From a checkpoint of a small transformer trained on Wikipedia.
Size: 10 layers, width 128, MLP 512 tanh GELU.
Architecture: LayerNorm before each block, learned and rotary positions, tied embeddings.
Training: a variant of SOAP for these matrices, 137M tokens, 4181 steps.
Each number is 50 + 10 x the weight over its row's rms, rounded and kept within 0 to 99. Layers, rows and columns count from 0. The size before them is the row's rms in percent of the matrix's.

# up: layer 3 MLP up, 512x128, rms 0.0682, rows 267-293, columns 0-127
# down: layer 3 MLP down (transposed), 512x128, rms 0.0685, rows 267-293, columns 0-127
up267 111:52 54 68 43 41 46 42 68 37 56 66 40 51 48 32 58 57 34 36 37 50 39 54 48 51 54 32 40 52 41 63 56 47 61 50 53 73 43 41 40 51 50 72 42 48 43 34 44 51 45 57 50 45 71 56 40 62 65 65 59 53 58 56 60 46 45 39 49 71 54 41 56 38 48 48 58 24 46 48 46 51 50 39 46 56 49 40 57 45 38 57 49 33 29 50 43 46 54 60 48 48 59 31 43 45 51 35 55 44 64 49 34 53 25 40 50 65 51 36 43 46 43 52 56 51 49 45 31
down267 109:40 53 23 51 56 57 39 46 51 40 53 36 43 41 65 51 35 47 47 55 53 56 44 60 60 56 39 46 38 51 34 77 43 38 49 50 33 45 59 58 55 50 44 57 70 37 51 57 45 46 50 49 54 41 49 65 53 36 44 29 62 32 40 48 62 65 47 53 42 51 60 52 57 38 39 61 43 63 57 57 43 35 63 58 65 49 57 40 59 57 43 37 63 65 55 51 60 52 46 47 52 37 58 61 50 63 55 40 47 28 47 46 34 52 58 48 45 59 44 45 58 48 55 36 52 38 59 82
up268 103:52 57 47 61 55 47 47 44 59 67 68 31 47 40 45 51 57 59 43 42 56 57 57 60 40 56 57 67 52 66 51 41 65 45 43 59 50 52 42 52 65 59 35 46 59 41 65 45 66 48 60 43 25 69 68 47 50 46 54 63 29 39 38 60 43 59 57 42 58 35 48 56 30 38 51 63 47 36 50 43 37 50 52 46 44 58 50 60 55 46 51 51 40 59 49 36 42 63 50 51 52 59 42 43 50 67 67 41 55 36 61 47 48 36 60 45 49 52 26 48 29 34 60 58 46 50 37 56
down268 111:51 57 53 66 33 47 36 68 57 32 62 51 41 46 41 66 54 42 46 47 52 33 68 54 38 43 59 57 39 48 29 56 44 53 48 54 63 28 59 50 47 66 32 64 42 49 55 47 73 57 46 72 50 52 74 41 42 38 46 55 38 43 43 51 46 41 61 40 65 41 52 61 53 51 64 57 59 66 44 58 51 57 49 49 40 53 34 39 57 48 47 40 48 49 42 44 47 47 65 46 49 59 50 47 35 66 51 60 50 40 56 61 67 58 52 58 55 33 50 39 32 52 49 51 64 33 56 44
up269 097:36 56 45 70 65 70 36 51 38 47 55 50 50 46 50 43 36 51 38 45 48 46 47 41 56 56 29 63 52 48 58 55 34 50 46 47 39 40 50 53 48 58 31 53 32 58 47 44 46 60 52 67 50 64 45 41 79 59 60 45 60 43 46 50 57 63 56 59 46 39 40 48 68 44 60 60 31 66 57 52 35 69 39 49 45 51 50 42 46 44 40 51 50 54 53 29 64 60 42 52 49 44 31 45 58 48 58 55 54 34 47 56 60 63 59 63 62 59 61 41 56 66 27 39 45 41 41 55
down269 098:61 48 50 48 43 48 38 56 60 46 41 58 50 71 68 60 39 55 47 37 47 47 54 46 51 45 45 46 36 39 67 50 70 45 57 52 46 48 45 62 50 57 50 55 49 51 45 50 48 51 55 47 43 56 54 54 49 48 49 69 56 52 38 42 53 39 45 32 63 49 32 70 54 50 32 40 44 32 54 42 45 20 47 76 57 44 58 52 25 70 52 47 55 34 24 58 44 48 50 53 42 38 50 48 47 41 15 49 57 36 48 59 56 44 49 42 52 52 59 42 54 59 55 45 62 51 58 64
up270 095:41 76 54 39 43 59 56 57 42 48 40 43 41 63 50 45 50 57 54 38 41 60 29 61 64 37 39 36 57 55 55 31 73 64 31 59 51 60 41 61 43 44 54 52 30 58 46 46 48 56 50 39 37 57 64 52 55 51 48 49 55 49 38 67 52 40 46 70 49 54 66 57 62 41 48 52 44 51 44 51 40 50 60 52 49 60 51 59 65 43 71 40 37 51 53 37 50 44 58 41 40 57 36 83 42 54 63 47 48 50 51 42 56 52 65 72 40 44 61 58 61 60 50 44 46 58 48 51
down270 098:45 45 43 64 48 60 44 36 59 38 53 49 69 26 62 43 44 49 55 73 56 48 56 68 58 39 47 63 51 41 58 47 38 57 60 39 46 47 55 51 25 56 60 41 57 61 44 60 66 54 41 45 46 59 44 47 55 39 35 50 41 69 74 43 36 62 46 61 43 54 47 53 60 62 48 36 33 51 33 41 56 48 47 51 54 46 51 50 25 52 47 63 45 39 50 43 50 38 53 61 54 43 53 53 41 52 42 42 40 65 29 46 38 38 60 51 52 44 54 39 44 22 56 60 45 50 44 40
up271 078:53 52 46 54 55 58 48 53 48 60 56 64 53 42 41 34 46 56 37 62 63 42 47 54 50 49 57 26 56 55 80 46 33 59 55 57 44 60 69 44 45 55 68 43 60 61 40 58 49 68 51 47 49 37 44 54 40 49 61 60 36 63 67 52 41 56 54 61 29 53 27 65 50 47 54 55 35 64 57 53 55 37 34 39 47 52 35 41 52 38 42 41 59 35 34 56 68 51 51 40 48 54 58 65 49 45 58 50 56 60 56 44 58 45 57 67 60 50 39 36 45 47 37 41 34 54 40 52
down271 071:51 51 42 49 42 59 28 61 50 36 44 50 60 61 53 76 51 38 50 38 50 42 56 58 41 49 35 56 52 53 42 37 45 50 47 52 49 44 27 57 48 56 52 66 48 47 49 48 50 36 44 40 52 61 61 44 47 57 43 44 64 45 26 52 59 44 46 51 53 43 64 31 53 50 42 56 77 29 50 47 48 68 65 43 50 57 64 62 56 76 55 70 43 53 66 40 45 45 58 39 43 38 48 42 45 46 48 58 36 35 54 61 46 65 61 57 38 43 61 72 56 59 53 54 60 43 56 61
up272 102:45 49 55 50 53 46 49 51 47 44 37 50 36 39 56 48 49 58 47 47 37 61 34 48 74 41 52 51 33 75 64 52 55 62 57 34 67 51 45 45 65 65 40 42 70 52 40 55 45 48 35 57 41 68 52 46 49 47 56 50 58 45 72 49 44 49 39 51 55 52 67 32 59 47 62 49 52 58 46 64 43 48 46 63 49 53 39 56 57 45 55 44 67 59 35 29 58 46 39 63 31 54 53 59 68 60 57 40 54 36 53 45 41 57 52 55 70 48 48 54 44 64 48 60 22 63 51 54
down272 094:51 41 43 44 69 34 39 62 51 44 39 43 59 34 39 57 35 41 59 60 64 61 58 58 54 54 35 42 54 44 37 54 74 45 51 37 57 49 44 52 39 40 53 39 48 41 57 59 58 46 61 54 51 50 37 41 31 36 38 50 38 61 42 62 50 45 80 51 40 50 43 72 60 43 55 55 56 32 53 47 61 52 62 52 58 37 56 50 66 49 48 51 50 49 54 56 50 44 73 60 61 33 48 53 69 49 47 74 41 56 52 51 47 47 48 58 61 36 52 47 54 38 55 35 68 46 40 44
up273 105:65 48 49 45 56 67 53 33 55 41 44 38 60 55 15 30 55 39 46 28 47 47 50 60 56 55 47 51 49 56 60 35 51 52 62 59 47 37 46 56 41 63 31 56 49 68 47 49 53 50 57 42 61 46 70 58 59 53 55 54 60 50 39 59 63 55 66 64 52 54 43 47 40 49 49 54 42 38 50 61 35 40 57 47 83 41 50 57 49 31 42 63 43 40 46 53 58 34 40 61 62 62 58 48 30 46 44 58 43 52 52 59 51 49 34 44 44 54 51 54 61 43 62 55 42 49 59 64
down273 099:46 51 55 51 48 50 51 63 47 56 54 50 47 28 75 66 46 37 57 73 43 37 49 67 47 53 41 30 49 46 27 52 55 48 41 42 52 59 56 37 52 63 64 40 51 22 48 61 63 42 55 46 61 60 55 28 36 65 48 52 39 50 67 48 42 44 65 44 63 49 44 39 53 47 49 53 70 37 49 40 55 63 47 54 30 61 57 48 35 53 47 43 60 62 66 46 41 55 52 56 37 34 42 58 53 52 52 43 57 57 55 44 46 39 58 50 65 43 43 47 32 56 58 38 53 51 53 58
up274 098:55 61 44 47 56 53 56 54 25 51 58 22 57 54 60 48 44 60 61 57 58 35 44 48 52 61 40 61 51 60 52 51 45 51 47 48 37 61 53 61 46 51 46 61 52 55 41 44 44 52 72 66 58 62 47 52 55 46 48 61 59 62 47 36 46 47 47 47 53 50 34 29 31 44 76 37 59 59 72 62 43 36 80 48 50 33 49 49 33 51 53 47 49 57 60 61 53 49 42 56 63 49 43 44 40 47 63 45 53 48 41 51 39 40 33 36 56 54 44 45 66 39 66 53 40 45 63 47
down274 100:43 57 40 31 49 42 49 37 56 52 45 62 46 40 54 57 31 34 28 74 46 60 56 59 53 48 47 53 56 55 36 44 41 39 23 30 47 60 53 54 46 36 39 46 49 60 51 48 60 52 48 50 54 55 59 46 36 35 45 53 61 42 60 58 47 54 36 43 33 49 61 50 54 57 44 50 53 50 54 18 48 51 51 32 54 45 56 48 48 51 52 49 53 42 55 36 57 49 36 40 52 41 68 50 40 58 43 51 39 57 50 21 58 60 58 49 46 28 52 43 58 54 47 53 71 70 40 56
up275 106:49 57 53 40 57 39 34 42 51 43 52 41 49 56 34 55 53 70 50 52 71 45 54 56 59 40 48 38 66 44 48 58 60 47 58 47 32 52 48 45 54 30 36 54 40 56 49 67 69 47 39 70 55 52 52 46 49 47 53 62 46 65 62 57 44 51 34 35 52 62 40 49 48 81 43 48 41 58 48 37 45 39 50 45 66 62 53 52 59 49 58 64 26 43 49 50 68 46 34 58 62 40 44 61 49 65 37 42 40 71 54 46 63 50 55 44 47 49 49 51 50 42 55 60 66 55 71 52
down275 109:50 47 41 40 28 55 50 44 48 39 50 66 39 60 62 62 48 44 45 49 34 48 46 43 50 47 39 47 43 53 80 47 53 35 42 51 54 56 39 42 65 52 56 44 53 36 66 39 41 57 71 57 66 33 41 71 53 49 56 44 50 64 41 41 63 50 40 58 47 41 44 60 58 32 53 42 70 39 47 54 28 44 33 58 35 38 45 48 60 54 53 51 51 52 58 56 69 60 48 44 43 44 52 51 55 43 57 38 35 67 61 41 64 62 46 63 35 46 47 57 56 47 70 51 50 52 39 60
up276 095:44 56 60 70 61 65 43 52 52 50 26 63 41 49 57 54 45 57 59 36 46 60 58 41 50 59 52 20 63 41 45 64 51 47 45 50 32 32 30 47 51 52 60 41 68 55 51 22 48 54 57 46 55 59 55 39 52 50 68 76 55 53 58 54 45 32 57 60 57 44 40 62 46 33 37 54 37 56 58 41 58 33 54 59 62 66 43 45 59 52 38 56 58 53 44 47 44 41 68 60 52 48 58 33 56 53 51 45 52 38 42 44 49 39 54 59 51 55 44 53 55 59 42 46 42 38 61 45
down276 099:62 51 23 47 32 56 57 56 62 60 60 46 32 52 60 42 52 52 59 47 39 53 38 52 60 45 46 50 45 49 37 49 53 38 69 47 42 51 57 32 57 33 45 52 44 59 43 57 59 45 39 49 62 28 51 61 58 48 51 49 53 54 38 54 68 56 58 52 68 45 46 55 53 59 53 40 61 65 39 31 46 55 45 27 35 37 58 65 47 55 66 52 34 57 48 64 63 64 49 56 51 57 50 63 44 56 33 36 40 52 64 57 59 55 43 56 60 59 67 34 48 43 32 34 47 57 45 44
up277 095:53 62 57 47 56 52 47 65 44 69 47 50 65 29 41 44 47 62 53 44 45 59 42 44 47 49 39 47 67 42 42 46 44 47 64 47 55 36 52 58 37 47 67 46 63 58 59 50 64 45 39 48 46 51 51 48 63 44 58 31 39 39 40 60 70 74 52 62 48 48 45 45 40 51 56 30 56 59 46 41 29 54 50 42 59 56 56 54 50 58 47 41 61 49 30 61 50 34 41 52 61 48 57 76 43 55 30 47 49 40 39 52 44 56 36 60 68 42 44 47 74 57 61 43 63 38 60 54
down277 101:40 42 47 43 50 46 53 49 46 46 45 67 49 69 53 57 53 46 53 62 63 42 51 50 57 50 49 49 42 49 63 59 61 44 30 48 67 60 33 55 70 65 48 45 48 40 60 59 44 36 63 59 37 45 65 45 45 52 57 65 49 66 61 41 39 50 51 43 50 60 39 54 54 62 51 63 46 42 58 49 51 67 49 64 64 48 49 53 34 36 71 49 32 49 67 42 49 57 60 50 42 51 46 53 72 47 52 52 72 36 49 62 50 41 44 41 43 57 55 51 24 39 43 62 32 60 28 62
up278 087:32 44 49 41 48 50 45 70 52 41 70 46 51 44 45 47 57 47 44 38 51 33 64 64 58 58 31 45 41 43 47 70 43 47 51 34 46 38 45 48 63 40 59 46 48 50 46 34 62 51 43 60 54 42 59 49 51 55 42 43 51 60 59 55 69 54 61 60 36 36 44 43 61 50 40 42 71 45 78 63 49 63 49 50 77 44 33 43 28 53 30 58 55 47 45 61 42 58 44 62 47 44 50 43 41 44 49 53 58 43 54 45 68 39 46 55 31 60 47 33 49 56 46 62 47 45 52 37
down278 085:57 31 58 46 36 52 39 36 50 60 59 45 71 51 67 52 55 64 50 64 54 60 41 47 61 37 66 62 70 65 55 66 47 52 33 52 53 53 49 50 30 68 62 45 53 52 40 72 47 55 51 45 58 64 54 57 44 47 35 58 49 42 45 52 55 58 53 50 46 52 62 51 40 62 63 46 43 43 41 53 53 42 48 65 36 62 44 47 57 53 57 40 43 41 41 46 45 53 49 52 46 52 56 53 50 74 54 51 56 67 36 71 24 61 59 57 42 55 57 66 57 62 58 38 48 47 72 54
up279 095:52 57 49 67 38 42 39 65 53 45 54 35 36 45 49 51 51 63 34 46 63 37 52 49 62 47 51 46 28 47 61 51 38 37 65 42 50 52 30 56 47 56 48 56 61 59 62 74 51 46 63 40 40 64 55 47 55 27 40 71 49 41 51 65 61 67 70 41 31 51 59 30 50 55 57 54 55 50 35 45 67 48 46 58 54 45 37 50 44 48 39 59 33 62 41 45 43 48 68 69 41 41 47 44 46 66 58 56 40 38 52 56 48 52 53 51 37 40 44 36 44 46 49 43 50 48 55 50
down279 097:46 45 54 44 49 51 49 63 64 62 67 45 42 46 43 31 48 53 56 52 56 40 33 41 50 48 60 51 49 78 57 57 51 51 53 51 41 36 55 54 36 48 60 35 35 43 34 53 55 80 61 52 38 49 44 32 63 51 45 68 45 52 44 51 31 57 57 55 79 52 59 39 45 64 45 60 65 29 60 64 44 52 49 28 47 51 56 55 54 39 44 70 50 63 54 42 36 43 58 67 44 64 50 56 53 38 54 54 39 49 41 48 39 55 48 42 63 52 40 53 52 39 47 45 41 41 51 52
up280 093:42 51 63 54 37 58 47 50 53 25 44 59 53 52 47 56 45 45 60 69 46 58 58 58 44 64 61 53 52 46 49 48 65 43 68 44 50 49 35 66 67 51 51 70 60 49 35 38 33 46 50 38 45 60 41 54 44 54 38 58 44 72 36 38 33 66 56 50 53 36 56 70 53 43 38 60 64 57 66 61 48 36 44 48 57 34 40 47 47 57 63 47 40 51 60 58 40 44 38 54 38 40 40 66 54 52 52 59 37 62 61 45 60 45 19 51 47 48 39 49 39 64 38 46 47 50 49 54
down280 093:58 62 38 52 52 45 51 50 47 57 60 43 42 57 50 55 57 63 52 48 40 47 59 49 42 44 45 47 51 54 49 38 44 43 42 65 55 63 62 36 37 64 57 43 53 68 47 77 44 72 51 49 49 42 54 53 67 52 55 44 61 26 69 55 76 47 40 61 67 60 55 39 60 59 57 37 32 68 57 48 50 66 39 50 37 71 49 40 42 50 47 48 57 41 54 32 59 62 77 49 44 44 49 43 39 40 49 52 46 53 42 61 50 55 62 58 49 55 69 52 46 60 57 40 50 34 46 47
up281 100:56 66 39 76 38 35 31 24 39 57 52 51 63 32 42 42 48 53 49 42 52 45 46 52 56 43 33 51 51 57 48 45 58 51 38 52 46 57 63 47 38 54 56 41 58 43 41 43 48 59 37 59 42 62 55 58 49 52 59 62 48 51 43 50 39 29 49 64 65 45 38 54 50 45 53 38 60 60 71 70 58 46 34 57 48 36 51 34 48 45 58 45 69 55 29 27 42 55 43 46 51 52 53 59 42 55 63 47 34 64 65 53 43 39 58 49 50 55 51 35 49 39 38 43 63 50 43 63
down281 101:53 43 52 26 54 61 55 66 69 54 37 60 27 48 45 48 50 47 42 44 49 54 49 37 57 56 54 22 63 43 53 55 60 47 37 65 34 50 43 54 51 43 41 34 43 60 56 47 54 45 69 44 42 28 34 64 41 47 48 51 42 41 53 65 62 51 56 47 55 42 66 36 50 58 55 65 30 44 43 42 47 38 58 50 63 55 51 65 40 65 42 33 56 56 58 56 55 44 73 43 44 48 40 55 64 48 45 66 56 40 46 51 62 50 51 42 45 46 48 43 29 52 62 59 43 56 66 61
up282 100:57 52 61 43 44 53 33 33 38 42 38 61 53 38 60 45 47 39 39 66 58 33 71 35 56 69 53 53 54 56 36 54 51 63 52 35 38 64 42 62 51 58 50 69 69 53 60 41 40 32 48 38 68 40 55 58 62 47 41 52 52 63 54 42 46 40 47 50 35 42 47 64 63 54 65 39 42 59 47 51 53 58 66 55 44 32 58 62 61 51 58 44 47 45 45 27 42 42 52 57 55 62 34 49 58 37 62 38 52 70 40 48 55 57 35 43 49 57 40 48 51 43 55 40 47 58 51 44
down282 101:46 55 45 40 41 31 57 66 60 55 52 54 46 49 50 46 50 60 54 57 46 63 34 51 38 51 54 42 39 63 63 54 56 45 46 28 38 31 57 75 53 57 52 39 37 45 51 55 41 47 60 63 55 44 59 55 44 44 50 73 46 44 50 38 53 54 47 50 56 38 68 32 42 43 61 66 73 43 33 46 43 50 28 40 53 51 39 50 24 49 46 64 50 54 43 61 54 61 64 56 55 37 67 51 48 60 45 60 70 42 57 51 38 33 53 52 46 41 53 51 37 48 60 39 59 48 50 66
up283 109:60 52 56 56 65 62 45 54 49 51 52 41 59 54 43 40 49 40 64 47 43 50 50 48 61 60 44 46 63 36 73 36 42 42 56 66 63 32 45 44 36 55 45 53 52 50 38 38 50 37 61 45 33 47 52 30 45 37 44 57 46 44 58 32 39 50 70 40 49 61 39 53 40 64 38 38 62 49 55 67 44 45 39 47 45 39 36 67 53 53 57 37 29 65 33 39 49 36 50 45 65 47 58 53 43 41 56 40 62 50 58 54 53 33 54 40 53 41 54 64 64 43 59 40 69 49 67 45
down283 111:57 62 53 47 36 47 61 43 53 50 29 47 37 54 38 48 48 44 45 55 57 39 54 35 47 35 64 38 44 42 43 58 45 46 51 52 44 43 51 49 58 38 54 49 30 61 59 47 44 51 47 41 85 52 46 73 43 47 52 58 56 66 36 52 33 36 50 51 55 44 57 60 57 47 46 53 44 39 34 43 48 37 30 60 53 58 53 48 55 49 40 49 62 60 55 61 46 47 50 42 41 52 48 53 77 45 46 52 34 59 55 38 45 59 43 59 51 45 72 44 38 42 37 73 48 39 73 68
up284 100:41 54 52 63 46 51 38 56 67 55 73 43 45 44 57 55 36 50 48 50 47 43 50 32 59 39 61 43 44 60 37 44 48 42 54 44 35 49 61 57 39 61 43 36 63 65 33 54 65 39 40 40 60 35 49 48 55 39 69 38 52 45 51 58 46 35 24 52 45 48 34 62 61 47 50 49 51 43 52 58 54 49 61 50 48 56 42 46 45 39 61 32 40 43 51 56 42 65 30 70 58 47 51 53 66 56 76 56 25 59 65 64 55 54 60 54 54 52 37 56 51 47 47 39 52 49 61 57
down284 112:60 47 57 58 46 51 54 32 30 65 51 52 56 57 64 47 55 77 38 39 31 78 43 64 55 54 32 50 47 41 51 57 32 46 49 62 57 60 37 52 42 52 48 55 44 52 54 48 40 55 46 60 47 62 53 50 54 47 50 32 37 50 53 52 60 46 44 48 47 53 20 48 52 53 49 48 37 55 40 53 67 38 33 46 59 53 65 55 67 35 54 54 44 42 47 56 53 43 29 53 60 45 50 64 41 37 78 47 39 54 63 45 36 52 63 55 48 38 41 57 43 60 54 41 47 55 61 46
up285 100:64 48 41 41 50 47 57 67 47 53 54 51 41 64 47 36 48 22 39 32 42 40 43 73 63 34 79 55 47 53 47 42 41 55 58 48 62 38 54 59 50 58 46 59 35 70 44 49 44 49 60 45 54 42 61 55 47 56 54 46 66 59 44 54 71 76 52 36 54 47 51 41 64 52 40 53 52 49 52 61 45 59 60 52 63 41 46 60 48 39 59 48 50 47 55 53 63 46 39 61 27 50 45 43 49 36 41 35 40 51 47 47 45 56 55 63 56 59 40 65 58 55 70 38 47 51 66 54
down285 098:38 40 45 51 52 62 33 58 52 27 59 51 37 28 37 38 52 55 38 41 52 51 50 43 57 63 59 51 66 61 50 48 45 47 65 41 41 54 40 54 49 46 45 66 68 53 63 51 68 63 64 68 51 53 31 56 53 39 52 53 73 54 49 58 47 51 51 59 56 33 38 56 43 57 65 67 34 31 55 49 51 43 40 42 51 55 50 52 28 62 68 35 56 52 52 51 40 47 40 52 55 59 46 66 49 42 56 43 51 55 43 50 47 58 44 36 41 44 58 57 48 44 37 50 54 68 24 57
up286 107:39 38 41 53 54 42 55 45 66 42 52 50 47 67 54 51 45 63 46 56 60 57 32 61 41 51 45 52 45 25 61 56 46 31 33 51 35 56 51 63 62 55 45 41 61 61 42 57 71 65 53 49 32 54 59 57 32 49 69 47 38 44 42 49 56 51 58 37 32 63 56 58 26 35 53 54 44 58 44 25 72 62 51 63 65 44 51 63 71 44 49 49 45 52 44 47 46 57 51 44 51 46 41 57 65 52 48 46 52 62 44 67 53 46 47 58 61 58 59 44 54 56 60 44 37 52 56 54
down286 104:60 53 29 44 57 39 64 45 57 71 64 38 44 42 47 45 52 49 52 47 63 59 32 54 60 40 36 38 64 51 68 45 45 52 35 40 51 53 55 45 58 63 46 51 30 48 56 53 55 38 59 44 44 48 55 23 43 57 44 45 43 41 45 43 54 55 60 36 45 44 67 47 39 47 45 55 50 54 51 53 67 55 47 50 41 50 36 45 68 68 50 35 34 48 59 43 49 44 65 47 40 58 62 60 39 56 28 48 43 51 53 49 54 30 53 54 42 32 49 45 53 66 43 65 68 41 34 63
up287 113:34 72 38 40 34 47 53 43 24 37 48 37 59 37 53 52 47 54 58 49 31 43 50 51 39 45 52 45 39 60 62 45 52 31 74 50 46 66 49 33 53 62 56 53 44 47 45 47 36 37 66 59 45 45 44 63 61 57 44 65 59 61 41 43 36 58 64 64 46 52 58 51 65 62 57 58 47 41 53 55 48 50 31 45 49 54 41 28 53 28 53 45 51 51 46 38 58 41 39 30 49 59 58 47 54 58 44 36 42 51 42 45 46 39 29 41 52 70 43 42 55 58 48 41 52 52 57 46
down287 110:38 42 54 50 48 49 51 51 68 58 39 46 32 75 39 25 47 44 45 48 64 77 44 32 41 41 55 56 54 27 46 54 51 58 37 49 49 52 60 54 62 55 66 31 45 45 61 53 50 46 40 55 51 47 55 34 53 54 56 34 65 43 61 59 57 44 49 55 51 58 35 43 24 32 36 69 55 57 46 56 40 47 56 67 53 48 54 48 50 57 74 48 51 57 53 63 51 50 66 46 46 57 50 38 45 37 48 53 56 52 62 53 53 63 67 46 54 39 42 48 60 53 49 41 61 43 34 51
up288 103:52 42 56 56 45 52 64 48 45 43 51 51 45 43 40 56 61 39 61 46 49 55 53 64 48 33 42 66 34 46 42 59 68 43 56 67 60 36 35 57 56 57 54 58 50 49 63 43 37 53 46 34 50 45 53 49 37 60 47 52 65 27 62 40 47 31 47 54 40 62 66 58 39 47 56 44 49 52 40 50 49 67 59 38 48 40 56 36 43 29 55 37 42 43 35 50 41 27 48 65 44 50 42 43 43 53 62 46 59 21 57 64 44 47 43 38 47 77 45 57 57 44 50 47 49 68 44 47
down288 113:61 57 35 54 58 44 42 38 47 50 43 62 53 58 60 56 51 53 48 37 43 50 46 65 57 52 64 47 41 57 81 59 40 45 40 49 51 52 61 55 54 37 42 62 52 45 47 63 47 50 52 53 36 51 69 37 33 35 73 56 44 54 47 67 55 44 38 62 41 46 38 57 48 39 55 45 54 42 41 54 52 46 66 58 55 49 52 40 38 64 29 43 69 40 68 42 49 41 37 31 52 49 46 68 58 47 50 68 44 39 51 51 45 46 38 60 45 35 58 39 62 66 63 58 65 56 33 50
up289 096:49 60 40 40 37 60 45 58 51 55 59 40 58 46 50 42 57 50 59 49 42 51 44 54 59 25 43 39 43 48 56 53 53 50 68 53 44 50 49 57 44 57 37 70 57 53 53 52 59 54 47 36 45 70 51 56 55 69 65 77 51 54 32 44 68 55 44 49 33 61 57 33 56 51 67 68 45 48 48 54 64 46 27 42 66 60 46 45 44 39 36 54 70 64 38 29 56 30 42 61 54 45 42 50 46 59 43 54 60 45 57 43 55 38 46 49 69 45 46 40 57 52 55 32 36 57 51 45
down289 091:51 51 71 44 74 46 50 51 59 49 39 48 41 59 41 60 51 41 47 53 55 62 57 50 44 65 72 32 53 74 29 47 47 72 64 58 63 37 50 46 74 41 57 50 45 53 48 54 45 53 57 59 65 37 54 57 51 34 31 39 56 58 49 54 63 60 55 50 62 49 52 35 54 43 53 45 64 48 49 50 54 51 78 51 45 55 42 52 58 50 46 52 32 39 52 67 65 50 52 37 53 65 54 50 61 32 57 51 48 60 54 55 59 65 60 55 54 53 26 53 60 42 51 65 58 47 58 52
up290 093:54 42 50 44 58 62 42 34 62 58 51 53 48 35 47 65 36 29 48 43 60 45 38 38 57 60 55 35 59 56 42 60 36 46 46 37 43 50 60 48 58 42 63 68 29 64 43 46 50 47 48 42 53 71 45 34 20 52 37 46 55 38 50 58 54 53 33 46 55 51 69 41 73 51 50 65 41 66 63 50 43 48 67 51 48 53 53 50 38 56 54 55 36 44 46 48 50 31 46 66 41 54 54 54 55 53 57 65 44 43 56 43 60 48 42 46 55 51 40 32 47 47 57 67 41 26 52 51
down290 101:42 52 62 51 47 42 50 51 41 44 64 65 54 40 42 36 59 49 37 46 63 64 43 64 52 45 57 48 32 69 48 39 60 58 59 68 72 46 39 59 43 63 40 30 40 63 54 32 49 66 38 39 40 44 49 50 49 52 57 65 40 57 65 55 49 37 60 47 52 60 46 46 35 52 57 37 53 52 51 50 60 69 41 56 58 60 47 57 55 57 70 34 48 54 59 65 59 71 51 49 49 43 58 55 38 42 49 23 60 62 49 49 64 52 46 64 52 60 40 45 42 40 32 39 52 52 46 51
up291 103:63 53 56 56 60 39 40 57 55 54 57 49 55 52 39 57 60 52 41 40 27 51 69 59 64 69 47 43 56 40 43 53 52 63 43 55 31 42 76 45 56 52 41 58 40 54 51 46 59 36 52 62 36 62 39 45 34 28 65 58 43 57 49 43 53 57 55 66 64 46 53 42 47 55 44 39 57 38 46 59 67 61 61 55 47 47 38 62 55 63 43 45 56 60 49 48 43 60 38 42 57 45 44 56 41 52 42 48 44 53 42 53 61 63 49 42 34 62 46 55 15 34 37 47 66 50 50 35
down291 103:57 44 25 40 52 33 31 64 68 58 37 45 37 47 52 48 53 47 44 34 50 52 50 47 56 52 58 61 54 44 57 45 26 59 56 45 71 46 42 54 47 45 55 46 50 39 51 56 50 66 55 47 55 49 58 54 56 44 50 62 45 51 59 46 46 34 61 55 50 57 61 40 54 45 46 58 65 54 63 49 67 51 45 58 29 61 61 35 33 54 29 40 66 59 65 48 63 34 48 29 48 73 66 50 46 49 54 52 58 43 41 48 58 48 52 57 72 39 55 68 55 52 49 61 32 47 56 50
up292 097:43 62 52 54 42 58 41 43 59 44 62 54 46 61 40 33 49 33 55 60 50 53 50 53 51 62 50 35 40 44 50 51 54 69 39 55 58 54 58 63 49 73 40 54 43 52 38 51 50 62 35 29 32 59 46 63 43 54 44 40 77 64 48 40 39 56 51 54 48 38 61 52 30 46 46 52 43 65 32 49 50 48 65 53 43 45 47 69 50 46 53 35 32 49 41 41 34 48 51 51 56 40 61 73 41 46 40 39 48 50 47 45 41 44 56 50 40 74 61 34 64 42 48 61 46 70 49 48
down292 090:70 44 67 45 63 38 57 48 22 45 43 58 58 59 73 72 41 51 44 48 62 37 48 56 43 30 35 43 46 60 62 56 41 40 60 62 61 51 57 49 49 45 53 56 55 58 59 46 60 43 47 51 67 54 63 35 57 65 46 47 36 33 51 53 52 25 59 48 45 51 38 50 60 37 47 43 50 51 66 45 43 56 44 43 52 50 48 51 53 61 57 59 57 57 42 58 41 61 47 52 44 59 44 42 56 54 39 68 47 48 57 56 64 59 30 48 56 43 52 53 59 53 62 72 47 23 42 38
up293 110:49 51 30 42 25 57 42 49 48 27 65 48 46 49 59 59 36 55 44 42 51 59 50 52 34 41 59 58 39 51 31 42 47 42 60 49 42 65 60 35 68 48 42 61 61 54 72 28 40 40 37 46 73 50 56 39 61 62 71 50 56 49 46 49 40 52 39 70 43 53 39 60 56 52 44 45 61 54 57 33 48 43 57 42 65 54 55 59 56 43 59 51 46 50 54 56 50 48 42 55 48 55 47 54 52 69 61 67 55 50 56 61 63 70 58 43 44 56 63 50 51 44 32 52 35 55 41 59
down293 113:35 67 71 57 49 52 54 58 57 64 30 60 56 52 62 61 68 60 48 54 45 64 54 56 67 45 62 58 57 36 55 42 76 52 62 58 45 35 58 62 28 47 62 49 44 54 48 55 50 48 48 47 50 42 59 52 38 43 45 61 51 56 51 76 44 40 47 41 52 41 45 59 55 58 63 44 53 46 48 67 63 48 43 56 70 46 36 35 41 60 49 48 53 41 33 47 59 59 44 69 40 54 58 57 59 41 50 60 54 55 77 48 36 49 48 35 46 50 42 39 67 47 48 57 54 39 37 46